Each number is 128 + 24 x the weight over its row's rms, rounded and kept within 0 to 255. Layers, rows and columns count from 0. Numbers have three digits each. The size before them is the row's rms in percent of the matrix's.

# layer 9 MLP up, 2560x640, rms 0.0511, rows 1330-1370, columns 240-319
095:127136121153121153151114128092106158154091130088093105079138127119121142110104142169163145164126120112120097178120156139077121150105111095138124118124107139108146130136137175162132146153135135079118127153146163159118148135086150160128152129
098:134154083112139143098125099159159134104154109118126088127133106133111128150111169145131140077092150155110109110141168116127116097110115114178105136123145149146120119102131117146105163136128094160128101123155124112134146118075109136099137132
100:101155138068133041127138136130158106105144164137145123134128121131112143143075128158130127138106152131106091156116097157132111108140137111121095113140109121164112107129131150131140097117118119135087188151172128156088176123114135108131158151
099:138101128148139121145101113131157125151152105121142144119148142134106153148134134147157121104157157136137119112110134145127172097086111090116112124113142172121146106131080123137088137134099118126144160081131137124153138158122139167159122110
103:097134195150109110105159164145136162145127160131093106152139146179118142128143133107123134132145086135150116115139133137106115122112175123127114152110121169111146156170124131122166126144109123146139115119139132149113123080129147085141169128
103:106146146115085112141081112128068140138146132148128136114111140123097111124106123144118118125159113134155115091140154100099095110142135140116160116101125085092175147105104115111100138079152133090126099140097126079137114129114100152109163166
103:137137152137126108104131139112152137090096133105154134090158129132140159123136113138174112116170130120155152093129113131117121099151152104153132097167122147135133141139130125146119125122127113118109146135086105125090145123103122187116125136
101:133135113170088120112084165113197113154127090112112120139097109118175116095083085141136104119084137133154127151118124070155118139135142131108141153145110096145112175135146083158129102132129166130126145105081140129109106155087118133101154154
099:134136132128102122107156121118107151117176123118092106115123148172130135133119126138138174137116153132098135161132126129130152144093152136159123137156150115117117147141125150129135141107106193133122121125141159093131141110101080166144081166
101:176136105130113101164099115137110110084089159109124155119091134141146096110072153152139131092120085106124150130125146145149121166122123115181147099150122124116128075091161123143129127121111115108162139125120141146118121164135099138073108147
102:139140117134138184170157149168152114102161123112170154129140154151109154116148138129147097149091127106152113156161128116110141114146127164145126152202121114105110156107106118115147153102103088115156102128132166108132136107104122181143146144
108:109134092144076104171131139133154142088152111115123101144103159135153143118091127148090138143105127128097152168138114150124112169120150133179091170101167140118097121099134096093135118130162138179139098111138133084116107141095125132087175124
100:100160140170145135096142105102122071134134109154133166118155127164131118091155152102156124071133147123151157174188111127117127129153106101109152148154128116105119140128175121161139165171136123094135148118106131133128163153111123108183143131
099:118168132145100112140124134127123127088134074146132102122135118152190160135135109123134114100118148137145120148134095151164127120126140159097105174130106117157120115126109107122169142108151129136126126107126157167132108128107163139140178104
097:120123125126135135086113140137152134127153140147147113108096118114105166125101143091165143146150156122126110137146160104129115092197127140084144140127134128129110148121131120158115160096151142114145149183093129102115126123078141092125097117
104:127166135115128162141133160132107166117129125140125138123110155144131143144120087138106139192120110163153162134124066168131131166112158148140090125163120163127132161115159140139157128112148138145097132128147139159138124123108154156171118139
115:123116079090147090123114161110125148127127139113131099125097123147084088134092116144127116118112134120111111117129138131126164109135123126113099129128098159100110106140120128092142142138115120128125161137140178140143092092133164118121114126
100:122127150116164118130162096134188121125144119113124134080103154136152110079162150141120097123109091122142158129127105139111108155167148133147143118159118131086124166136134109141151110140113109145120143140116116172091085122126166138120140115
105:158137112136152122130142132152171130173120116143132143079140084117125140124077063066145099110141104118123148125117184088140108123129108173142127131104109138105140159096142123169105142111143160164165112119112116147099125162100142117175106115
099:105149099126155144099099151164098065131115129116136146155155092166142137097105156171135130142162148138114130114149093117138109105132124101104143096086127084129142138159096123132119132127117110146077096109095096134134122109128175131146134120
096:121117146147143125155095134151140113140115116115123110169124110148133120127107153128139136083134115090146124107173137116109105097092108121128139123176138174127147110122153157146145116165068154101100118152128108136127087115095132105117132142
105:138152115105118110127146136133115128118113146103128110160102112131095115139103138168128184126139109149166120167146154117148126127103148142134090137118111121146159110132142114099122129118132142163129151175121122121155098109045137118097122110
098:112142099085099120138040123110109143125153119136164106133134105145125154098129115118111130142103139108123139096122099148150123173139138094095113123107106121172135099140150140100122136108144087123123133116114114113164130119107130125084134122
099:112182107104137125170158130140123124128150123148111139115155136102078112133144160156113111125135107100138156131181113129099139125148189174119132141169136149147138092114124085149153126158148155142116159152140121157081158124157099153135126139
094:164065093134108153129104072126138106140130134127129133113096110092155126127139114112089119136167111157132112153141146150134109106089115085127113094152127181145122136107092139130117142098141118161106161138122085116106111193138147122097131163
098:076069145132145151126175115128128126159124150119111122129086165112085113104084157110133151117137147125133139138142138139154111126137102179164094155140151080114133120149113139138091103173155074096086102136189124128118167115125097120094129153
100:150101141088178142167112139123146182164151085166121110107153111179136138098135179144092092099092122103107144133139126162094147124139111138137127150124117113081087116106120119125100148178156112112072154095133100155092132127116127120126131141
097:143138120138176059153101140114147188113127085164131113130132161162086159103145117102112116137147149144126138123164109124141149065113143118156089127113154148165146177102122115126141149099123121129130105156144132151091135142182124133150122078
106:125143109140110151104149125156114102103097107109123170148154130155122138150127126147163127130085158083126103151127088116136132101174118154097157086158131148178103138132097126124159138186132155115158118101080128126174159092138078132114130146
104:135121131119158099119138111127080149160188138157167155147157093106102150159130098163104076152094174131122176106102160149151112072137148127119127121120116100142163165095138184119154080104162114127137109143126099138135105094080160119100150130
113:137127069130148139100125117133087126124164127123137094134111116129124148161128117155150181133116145131124137107121107125070093109117106108104120133145134124114079150110162137130133146133103152109116095143093128121117122101119130136116130136
097:121085151125106126131129125126077092111153150131095157124140114100108102085107111151113144103125101087131103130191094133121133073150107117107121116159077143123144112114147150177107147120118121137129139107150142128118142157169182157135142091
095:127121113074122143162129192112114149109105142137146109139143114113140102156143136109099137180133160134140114141148183122103091114090161186159149136144091095097140131149163146116110116124094129133106163167128117104095127103187148159156158148
098:114165125141092143112110134163133170124097125119101132103104093118128173139095140177179122097096154168118139143098123132118126144173115094154135134134158144075119164120129127118151145079113102135156104124117088070104167133148120142121136138
104:094110181087150157142141152141110154089135137121138132122101128125115178133097171138151174153103112131112137152139123116113113142149124173117142126123151146154127117153126146129064144155114140139121131099107166067162120148103170190152159143
102:145112152177155172112113137139131157120101114131142138108109108129138111109132088099131078136090146128093135108125104113119105112123132117169107155166105119103138146124133131150127158103125147159092138111138137118109148104119119133134142133
094:167115156143117153147137113136115161077160168142171130090107119137067103135086133124117125092135131147115130137116141158132112099155130139117098123155094139152125128148133159111119132105120126129118126114143126116146135107131133119153176119
096:125108130149170140135154127066167151129102124093149150132139156151138170118151160142154137093081161156139129157105102142084136118159105153090147124104134081140128122142140129139089088097171127151121159142125125119128150190127136121168118109
106:134144133125142135086114161148131150145118109108115102147155118100143134159167098132100156145183143122149070171148098138150093149165147097132119152130118104125145158110137149129132109134115169131168144088147129156104090146134122087094107148
104:067098117098154137158171096126120147132163118109115141119118094130103104161106146073114099125156102101126127128124124114107161155144148114121114148131158144084119105175149114105119122109109120122140095086154130059123136141140147138116114107
100:118095115134145113106137117110105124088145127129103115107164094112097137128113133153168108130137149112123152119142115136116158141157130165118148140143153074105155128142139160127093125146123100150106112121091123134129101103161129126098110117
# layer 9 MLP down (transposed), 2560x640, rms 0.0522, rows 1330-1369, columns 240-319
088:133143141190154090137137120137085092145130164129143129151113120155140110166153110123105082118162133157170100114127093171144100155147112129091145107136116171155131109110162127129122187124147128102099101127156109161112155177135126082106117153
100:130127109133110099145100143146135119111133180088134141138150112083118131121170192159132118173110102076123147092101123111117110104114106129125097162103140120110115129123172106112120145136088117149140119144135136134120103149102088136147124096
100:113153134120171124144118164118097146167124144106139155082099118094123084129154114089108129118179149145114148140095161120154140090133107120103134134105133113197149100159138139120141144064140100125090070107164117100128112135083107137114137123
096:163135131073114169141162123160172108152137114141138127082135116140083128121140168127162131137086121124112140164165110140119124108123136116133132111131159120098142109128145135151117110147148135169104083125133112151135118129186135078113133106
107:129140120112149123103142125084122163091119181150123151129127146130126132100127116120105104123149095119132140169094142116185170099129120148132046098092131118119099116152127135112095119091121122127145121158134121105126077106123142120113153142
097:160122134148085156179127124120111169129104137099110124125163126142119147112138168150127116144101104139133127170111114103138140107105059115113146136137132109168143147118110146099096122131096140156110121111154101123101100154174177099100179127
105:129171136128121120128121096160118089138135117139124081142104167127122158126127103158146069094126119158128121143091122108132143236144126104151138168149107111106102112163154079121126140177114149120130131148168142146100103109142137150103148108
098:120098134128091133132124146135145096169110117124126131073116129133148133142093105070073132173128163128126144127140115144104118153136118124102144097057121112120105119104092109110102164104138119108135137169088174172099130130098111135129157154
107:086166123145123120162151125138099119147121115151093132117135180159143106145189153134149132154151121152090131113146139132109091134115111125110131110114102127146120141104109133125126143123144110107133098136120090111127128110168131133127106120
097:139096072144130116154181101152138086110128172157102096107152103137090159101081102133121097133146102126116083119143136113087142096149102116194151148108112122119076109116146121114162150146137105152168140104132144130096153082100097108116161143
102:153124127117131181140080126154055114138155134100106122152115177152153125127139148105094157145103137106150084139095107141157124147137110149125152141120124100122072124122095126111139176087155142138141112149150134144118115163110092107131164137
112:092120114164146112134124171089118068134125118104135106140143146183101120125144109154132158134138095104139089127117128086106116105116106188106131121140136116096113112140154092107126124168082119149106094155108142135102127125107142146113130135
098:150114123122124123104114096166110122119085121168131132122096140138104123128090144124116148099171107161087159089129133147152095181102150128094137175137118116136167113112130139154091104115117130135095166102137190138106131126135111151151146143
099:092134166154130135058124122148126128138141082084123140121124140117138119130108137151108115126118138100153116093113113126112085141126112123144147147093142122088119076114151166137149121182168136123104150133134162090165107086117066148122127121
100:132136145118118147116134155121088120149127174116126112146124118161138137120159143147137136140146136156114112101149135142127127179183140174138129116172091143159096128118127175125092126135108127084126108093126091145137086095116125143131157139
110:144154138127146118131152108104137121159133110162130126100147113117121109147139146138096105149156104165161130113107143117144159166165123145128166131147138135100149123096074104160157131105136107151096122123133112123157072145120150136117113106
108:123102126115137118125138138117141183107096154130126127111107135131130120144105168151106149135141090084112157141111149125158143112078120164095109143138125138140101147137138123131095164128149146119137115148121125151125173161138164084153151162
108:164117122075109109090117126136164146101107129093133155110130150120156123113128146116121099156126083146117124070143104173122132111136181141158111154134096145124130163136160122121122127112110148104171111187106139157163152156092128142120145120
107:116163128115136094109123107130133138154115151110166099130115153148141115151108091074111103134114106105128136167150151152149124151104138129088139109106137125131112110140140123096138129194106101114181127130153144129142090142104125118137098115
089:160105097124145128143135120096105103125119171137115111078129115115152150121142141137129135125118157116165131143138126112171157127149186164168103178136120126147135144122109087186137114166071101113121108165171165116088096146120108131106132123
094:109153154118138097100139118152157112144117142110141096123082140121146126109114147158122128150115127133146144102144106138154136095111115101131172142105175110137117109128104098126089099121109143104137138155137140167104112185142133115100137137
109:152156082122100097128073148178148108110157128135139098092152140149118125182125162150096159125137155133126135133112145125096117156148172121137154128141128131139164087094115111088136116118129103102112137139119172131149141108092139116162114167
098:148122148100109148162152124125061140158112125134099097109134135133167161174177149174112138143124112133144120077085113157140137135133053124143097121075101128132158130144138130111105121132147089117143111107131174079111134154129120092105114101
109:139148113117143167093112164144131113142144122131117111104138154131098103117143133110091125136140098116168130100084060147144133119132174087149154138158176159115107119110136118099150168140129109115088149112133148113114128112136125098089149132
100:124147152114127073117111085114148139112082107105145111117099154161172110142128106191136126132113156097071115131137069116135098120133137090146140118127117148158148168118157124125132123091105116127114089125132080100121141118135097110135113160
097:135128125138062099132110084139126134132147150103147142134144143122083117122142121138132115123078135125145117105107073125155124156144129138138148115180097125148187111145143089126145105169119140151131117123138157133098101091104152117090118166
101:125130120164083108129125141159152131125139119142166143110132137136131110110110135127065123095139066129133132104091134123145142131160125172162169117168116130117120206081169104110130073105140087153155134116135143123139171154130132156113115141
105:085089161114135122100131099149124126127085147131098135125146123122144112100108137153106179119136138138124123162085150123138130121104142111105102133123155111126099141109136124134121141155106130084111149131134124133097098119116136135103140155
099:093145127094125122104116136139089079163120125137127154107079131137158097111086107140132088141071112109101180165164180094103160140132121126093132086139123122088146168117111089100151151108144125124090149129130142106114105099129134169130105104
112:146114138110144143111142143156140137141107137091147120128141142153179127133131104137124111141131115105112104131133151153170128126154118078127149179133145134132154179103118120107141101130136125148157104143104131144157083150151087118134120134
115:105139102105145113129108136119106117166107168126135130152110104140116146100119154125120135116132142121122103151147092133150125094123107118156135121143113141155101119128145117130123111123149123129095121140117157122090118082178083113144135162
090:126100136147105124153094147163083098115115135130149118172134168092118160138146092139128096120133099181088159118159147107110105091147107123120142112137097181164162077181158121105115126146141169079144150105157121130139097134140118162106141124
096:151165119174131135148139128111176148142092155104160127129150138159141139128171151117138113106165140140132099134115089121149152096092089109112148154102118137130149155104129094155143091102133126132130124118144134154140105132118119123133107111
097:131124154128133181102142106094092141115094174143159152126133137115123172126141141118150079075108121113119135140127090135138106125121179137141127121131112132134164128083107134098109112091147118120111142167099177095146183133095122114089107159
109:145132094177104131132107095122139103146103116133102143089110106120084132098168169126129156152157115135102136173116128167130079112159145145116135124124121163157145148113154142124128094089151105135148155115139124169116111104114107180088177120
104:145128135110112098165111135075180091127128122107105122063057168140130126107123096140131082132132077136101134138142092196124130166135135142092170122125127126124100150098136079144110145071130124094134105121128145125124139090144133118115138111
095:176143153133078131116148129121143132155135051104082106143106159114125126189135135160120094121122155152101123142084140133143124127147188100106138114143147108138094149123112125151157095077147104149117114075082154123155096156116117079108113099
086:144098167153116185086162154169144157140142108102120118126123128110149095154078145134125133114161119197147121154106168188129121125138105133166143138095135140170127132128127159133129128171167138099133170127120141149180077124167139079126122113
094:136123139165154112144148126080104115134083107129116132141168101133116083110119188137140148151140141105161078158136127131131090114141148150137119133149159162152129165111110158148176135126147150132154112129143132137114164129132130078117144152
098:105140115096150131109149140126147121121110112120131162099135124135116116147183143167125080106148138110136116115169100125162132134180112120129112140120154110127110113127109111126080101125117155123126101150129187073134136103076097123106130123